{
  "head_dim": 64,
  "activation": "swiglu",
  "norm_place": "pre",
  "rope_fraction": 1.0,
  "qk_norm": false,
  "init_std_o": 0.00369,
  "optimizer": "adam_variant",
  "decay_shape": "linear",
  "final_lr_fraction": 0.0
}
Each number is 200 + 20 x the weight over its row's rms, rounded and kept within 0 to 999. Layers, rows and columns count from 0. The size before them is the row's rms in percent of the matrix's.

# o: layer 7 attention output (transposed), 256x256, rms 0.0612, rows 30-35, columns 0-255
# v: layer 7 attention value, 256x256, rms 0.0588, rows 31-36, columns 0-255
o30,114,182,228,186,203,189,202,202,219,269,194,243,184,197,177,191,190,227,185,186,211,205,215,209,205,222,223,186,242,184,194,194,232,205,178,167,220,228,205,199,179,221,219,226,190,188,223,234,205,204,183,171,180,154,207,183,194,217,207,198,196,188,194,176,204,193,204,208,209,232,183,213,186,189,150,211,186,193,181,205,193,192,213,205,180,203,202,193,172,216,189,204,211,245,188,228,192,184,220,192,194,208,193,176,194,176,224,216,197,201,197,169,180,202,204,192,230,198,189,208,187,213,202,181,223,193,182,182,177,181,211,173,200,199,199,229,180,200,167,176,222,224,203,186,205,200,194,191,214,190,195,208,164,201,198,134,170,231,205,147,177,233,191,227,222,212,190,194,210,157,237,190,179,212,186,200,211,232,223,212,251,214,221,207,173,217,203,183,195,197,208,182,246,213,222,187,190,190,186,191,184,246,169,232,193,208,185,186,213,196,193,222,192,197,217,206,232,189,189,248,197,204,217,204,180,212,159,228,209,164,193,201,193,256,188,193,213,214,173,175,215,214,201,196,214,229,185,226,181,209,189,197,215,193,185,197,178
v31,102,164,190,162,177,186,187,191,231,215,218,233,210,191,189,175,174,161,155,206,211,190,195,219,185,210,182,195,181,181,189,149,191,246,196,176,204,214,174,203,213,178,168,190,193,219,192,191,214,211,233,177,179,185,203,210,158,216,177,192,219,224,206,202,200,206,190,225,199,233,190,173,186,211,224,221,195,194,228,181,179,185,201,224,193,204,181,193,212,182,218,242,203,168,196,205,194,195,189,176,218,184,211,184,188,205,212,218,202,198,196,224,195,190,211,182,222,183,211,192,213,185,197,212,197,185,183,196,217,185,230,210,190,204,178,196,225,230,198,219,200,175,189,199,197,173,194,216,186,166,204,193,192,180,204,198,236,153,214,170,167,145,191,195,177,215,187,226,208,219,253,194,189,191,222,199,208,184,201,200,199,196,203,207,179,192,182,205,210,205,210,175,216,229,175,185,166,188,215,178,195,199,198,205,167,198,213,232,218,199,216,200,200,167,187,191,192,208,253,204,224,248,233,190,215,219,207,196,221,207,210,187,184,194,155,186,188,157,178,193,174,213,190,217,170,224,147,175,183,223,207,212,230,251,164,193,199
o31,101,202,223,177,202,171,180,210,217,178,178,203,204,190,202,161,207,186,206,216,218,191,203,196,213,191,198,211,206,231,251,179,218,191,222,209,194,214,201,211,196,170,208,152,197,215,198,180,172,184,220,185,189,225,195,185,202,199,184,224,170,218,183,215,170,200,216,238,184,203,242,226,231,197,218,234,208,204,212,191,184,152,186,198,191,184,231,190,219,202,210,223,173,222,197,173,191,241,183,190,194,206,192,190,180,204,210,206,196,139,233,217,183,186,193,180,182,172,195,178,230,160,189,208,192,178,197,222,200,221,200,195,241,250,212,218,190,183,215,235,215,180,240,194,193,208,195,155,163,175,212,204,201,188,174,206,204,152,174,212,232,152,192,181,173,201,195,217,171,230,182,170,215,198,191,189,199,159,176,200,163,162,188,163,204,176,198,209,214,203,213,223,181,193,211,190,222,193,233,197,209,215,222,200,226,186,211,208,235,189,229,188,177,198,214,179,208,227,220,175,229,221,187,196,180,182,210,221,194,192,217,198,198,195,159,184,163,205,200,213,190,198,186,198,200,190,202,187,204,189,201,214,204,183,188,201,180
v32,119,204,225,189,200,231,197,183,205,234,210,207,183,208,204,265,193,207,225,184,220,201,187,219,228,214,203,188,197,174,206,204,219,218,190,208,197,177,240,197,219,239,186,187,200,210,207,167,221,213,233,209,211,228,224,178,182,223,198,232,224,177,216,205,205,190,222,213,238,205,171,255,173,175,206,203,156,205,179,213,172,194,191,201,195,194,229,160,200,173,205,217,192,155,205,177,184,159,199,199,185,221,221,191,220,186,201,192,191,230,196,206,202,208,217,206,206,211,192,195,219,175,190,211,193,195,209,159,214,156,224,213,215,143,230,194,195,214,158,188,196,208,210,163,173,217,236,221,197,226,179,214,191,210,206,205,187,198,184,219,199,222,211,199,146,237,193,188,189,207,192,200,209,226,158,205,201,199,207,200,250,204,222,193,216,176,204,210,170,208,209,180,185,201,201,216,209,222,212,178,237,207,199,229,200,215,178,195,188,208,192,148,185,229,193,233,212,213,197,194,177,182,178,187,194,217,175,196,172,214,202,215,210,219,183,189,196,214,168,199,190,186,223,205,217,180,159,191,184,199,163,196,225,202,185,195,222
o32,122,204,170,199,191,217,186,160,186,216,211,204,214,174,187,231,210,188,220,198,180,175,205,228,189,189,181,192,187,174,203,219,157,178,212,248,234,213,213,189,196,178,214,202,180,204,165,217,193,178,227,210,218,244,192,187,200,210,205,193,180,209,189,158,218,221,215,207,197,201,186,190,182,206,160,189,214,216,215,212,147,195,222,231,202,166,175,194,183,197,204,164,166,200,201,217,166,200,178,206,207,191,184,186,203,213,215,204,211,206,242,200,187,243,219,192,209,198,210,172,162,221,178,213,165,220,221,171,237,240,153,195,222,203,229,200,226,181,237,207,221,198,188,188,165,214,218,214,228,216,181,188,220,164,206,208,182,188,167,203,206,223,215,191,186,184,233,212,211,195,217,202,234,221,197,233,190,187,190,189,221,189,203,201,215,209,162,207,205,182,209,192,168,199,209,167,231,201,194,202,173,194,207,200,217,193,200,206,190,172,168,173,219,201,180,213,197,197,184,192,207,177,193,166,213,238,159,207,168,199,183,197,204,187,198,210,206,181,195,212,164,167,173,221,178,201,177,224,185,209,203,167,191,231,215,171,197
v33,113,225,221,224,195,225,214,194,204,237,237,207,188,184,196,184,216,184,209,193,188,227,230,212,186,227,264,210,235,190,250,208,207,183,171,233,206,158,226,194,210,202,213,194,210,183,221,204,185,193,206,206,206,236,215,235,229,176,202,185,185,199,232,215,205,187,204,190,187,219,194,197,234,196,230,195,217,216,183,212,224,213,176,182,199,209,191,182,213,223,224,201,165,191,210,168,199,222,182,172,190,210,206,185,175,208,214,211,171,184,187,192,214,231,215,232,231,207,192,219,185,186,213,196,149,194,173,216,181,185,227,209,206,222,205,239,191,190,186,172,204,220,187,167,195,200,188,166,197,204,187,218,205,226,203,185,185,223,211,173,199,209,236,201,178,187,186,198,226,223,214,206,214,229,218,188,217,226,175,197,196,222,229,182,203,193,218,195,207,165,206,185,226,234,211,206,181,214,171,183,185,221,193,192,204,201,225,219,172,182,197,237,198,199,169,229,194,173,160,225,185,216,177,220,220,184,224,194,224,200,182,195,164,217,198,233,194,190,223,195,235,187,169,215,189,218,200,205,224,209,209,224,179,213,137,185,222
o33,107,187,188,230,236,210,210,206,177,193,179,185,214,170,203,232,205,208,236,202,180,191,179,235,177,197,168,175,204,210,218,211,191,174,168,182,191,184,195,204,174,201,229,219,186,211,131,179,190,230,194,223,218,204,173,197,200,205,215,188,194,189,226,237,215,202,195,223,203,206,198,235,196,203,230,185,219,215,174,213,216,205,212,188,176,208,174,206,162,189,213,180,182,198,178,168,201,224,207,152,179,173,183,159,182,189,147,188,222,199,204,175,198,215,168,190,191,220,197,211,203,165,189,166,189,198,199,237,165,160,214,165,189,189,202,181,224,194,205,186,201,213,202,186,192,183,188,189,205,199,163,176,219,196,211,233,203,209,177,207,194,205,214,213,162,200,194,181,234,235,199,227,193,187,183,223,204,209,173,154,199,203,203,237,201,213,216,182,229,150,199,193,186,193,190,206,188,194,223,187,185,195,203,206,219,214,202,192,203,229,212,193,220,222,200,186,180,174,205,221,180,195,195,215,180,200,181,122,215,219,187,215,189,166,187,203,174,219,209,201,232,191,180,195,203,202,197,217,171,201,194,213,223,190,182,174,180
v34,113,158,189,184,189,184,172,218,193,191,189,170,190,231,197,196,185,193,261,225,194,216,218,207,199,186,182,231,209,233,209,182,167,192,242,219,191,214,177,195,195,186,192,197,191,220,185,216,169,172,223,196,200,167,202,209,182,221,216,211,180,203,214,203,177,187,200,177,201,187,195,179,210,207,199,197,197,190,173,199,192,227,177,223,208,213,176,214,203,198,187,221,205,213,192,171,201,218,203,187,204,194,208,198,181,192,172,178,195,163,176,212,193,190,184,182,208,185,201,181,217,250,191,205,213,206,213,174,204,172,192,209,170,209,222,243,205,209,205,218,185,221,171,176,189,195,219,212,229,196,219,226,172,175,197,222,193,177,190,200,205,227,190,166,235,190,193,197,213,248,220,243,193,197,214,190,183,190,175,221,187,188,163,213,241,221,185,194,217,168,213,219,229,160,216,213,154,146,237,178,208,208,239,181,212,205,193,216,234,197,208,200,210,189,173,222,197,191,215,218,188,208,179,201,222,230,221,212,202,199,194,216,171,234,200,160,224,173,211,234,201,226,178,198,177,227,178,216,150,196,201,165,189,192,196,211,171
o34,113,169,186,194,190,204,200,193,213,197,177,202,226,210,204,206,227,166,234,204,203,197,188,178,227,182,220,188,215,259,205,161,193,192,180,230,201,187,223,204,192,189,152,198,207,176,214,206,204,216,182,212,180,175,229,220,228,173,218,205,191,181,188,195,240,175,161,201,228,199,208,170,218,189,227,220,204,194,199,173,216,188,171,200,195,200,226,171,217,197,188,191,233,183,177,202,212,198,201,207,220,232,219,227,197,229,210,188,206,204,175,232,178,201,213,189,201,204,168,216,146,214,193,229,177,198,196,228,188,212,203,188,212,210,184,244,164,192,190,223,209,183,182,188,168,201,208,192,196,223,202,222,190,216,198,226,232,204,206,215,241,172,201,205,192,164,194,187,200,211,180,195,191,211,220,195,206,190,223,254,163,181,203,202,217,201,190,190,202,180,229,191,242,145,214,186,220,199,194,210,196,206,213,188,201,225,202,223,227,187,252,179,199,212,190,227,214,202,224,241,201,209,184,188,205,227,216,217,238,225,210,223,187,192,241,158,217,225,198,214,194,245,189,191,191,204,203,204,204,176,215,173,210,175,219,189,186
v35,106,223,184,209,206,210,224,210,214,200,184,216,204,195,214,178,206,178,194,224,183,207,217,208,209,200,212,217,194,238,223,204,168,224,164,198,208,219,193,182,171,153,221,193,216,195,242,245,223,175,182,188,180,211,208,219,244,177,198,170,198,204,183,194,209,195,244,190,186,192,186,182,235,188,192,184,213,255,154,180,201,176,222,202,189,193,192,210,218,202,234,214,201,202,182,229,212,201,181,219,189,215,179,214,163,216,189,226,201,207,177,237,193,193,232,213,216,201,201,210,204,173,176,204,188,221,201,219,191,195,171,189,150,218,178,177,204,197,167,223,206,184,222,217,178,199,167,177,212,192,205,150,208,193,186,145,196,163,239,192,187,229,199,170,204,175,174,182,208,185,218,200,177,208,221,173,207,190,216,178,203,174,197,196,174,193,214,219,214,183,211,166,192,216,227,192,198,184,237,221,188,207,219,184,201,205,219,204,163,188,210,217,195,194,198,195,228,205,218,203,216,224,225,235,189,188,194,226,213,203,192,169,190,175,204,244,213,246,189,195,222,205,230,199,185,172,203,189,218,193,206,217,156,193,202,205,173
o35,104,190,190,178,220,202,230,199,186,184,209,186,213,236,235,211,211,198,184,184,235,216,199,207,186,222,205,211,193,198,176,210,225,212,154,212,164,169,155,196,205,170,201,225,197,261,232,207,192,189,198,226,202,208,197,184,180,197,204,220,202,202,187,197,210,190,191,179,173,198,172,216,231,194,213,175,177,192,218,175,194,185,206,193,197,207,203,183,183,173,219,185,200,199,232,223,233,194,211,183,177,158,217,176,187,135,210,215,228,180,221,227,186,202,173,215,213,182,201,205,232,186,210,210,199,196,189,224,209,172,191,198,182,200,175,165,185,226,161,171,159,195,234,236,206,229,219,184,181,167,185,209,219,206,217,189,187,209,188,187,191,213,208,184,190,220,160,223,222,214,232,227,165,167,208,209,190,204,184,195,144,203,218,245,168,196,219,159,202,216,216,186,210,177,201,216,176,205,225,195,213,206,201,210,226,207,206,173,202,222,222,206,194,198,191,190,202,215,182,239,198,198,206,216,205,167,231,243,183,191,195,217,180,225,189,214,184,229,177,216,197,187,211,182,215,200,196,206,182,209,191,228,222,187,219,200,175
v36,112,202,186,154,223,178,187,214,174,191,182,164,184,201,187,208,191,286,218,214,203,234,198,199,184,191,224,246,187,175,192,198,186,199,222,170,168,211,210,187,170,230,221,157,189,189,220,184,191,206,229,216,235,225,207,226,152,199,218,191,220,194,204,178,206,222,214,190,205,174,195,224,180,191,216,182,163,197,234,179,175,219,174,199,191,194,173,200,188,224,213,220,185,207,179,176,230,189,197,207,216,209,197,174,217,207,182,200,171,198,185,179,209,217,200,187,197,203,202,194,225,206,212,177,179,189,211,173,196,188,197,202,194,205,191,195,206,168,221,198,192,200,178,203,203,219,181,169,208,190,210,222,168,236,203,186,205,211,181,197,166,164,204,170,216,227,171,206,211,245,170,171,157,205,210,211,182,179,179,223,176,169,186,220,231,213,205,200,171,213,226,202,209,227,194,213,246,186,211,215,209,210,170,179,175,200,191,161,223,203,212,165,209,212,218,191,209,204,152,227,183,180,202,165,185,206,221,208,226,201,195,194,175,201,173,172,194,191,189,200,188,197,206,193,194,233,209,227,206,207,186,235,195,197,203,186,186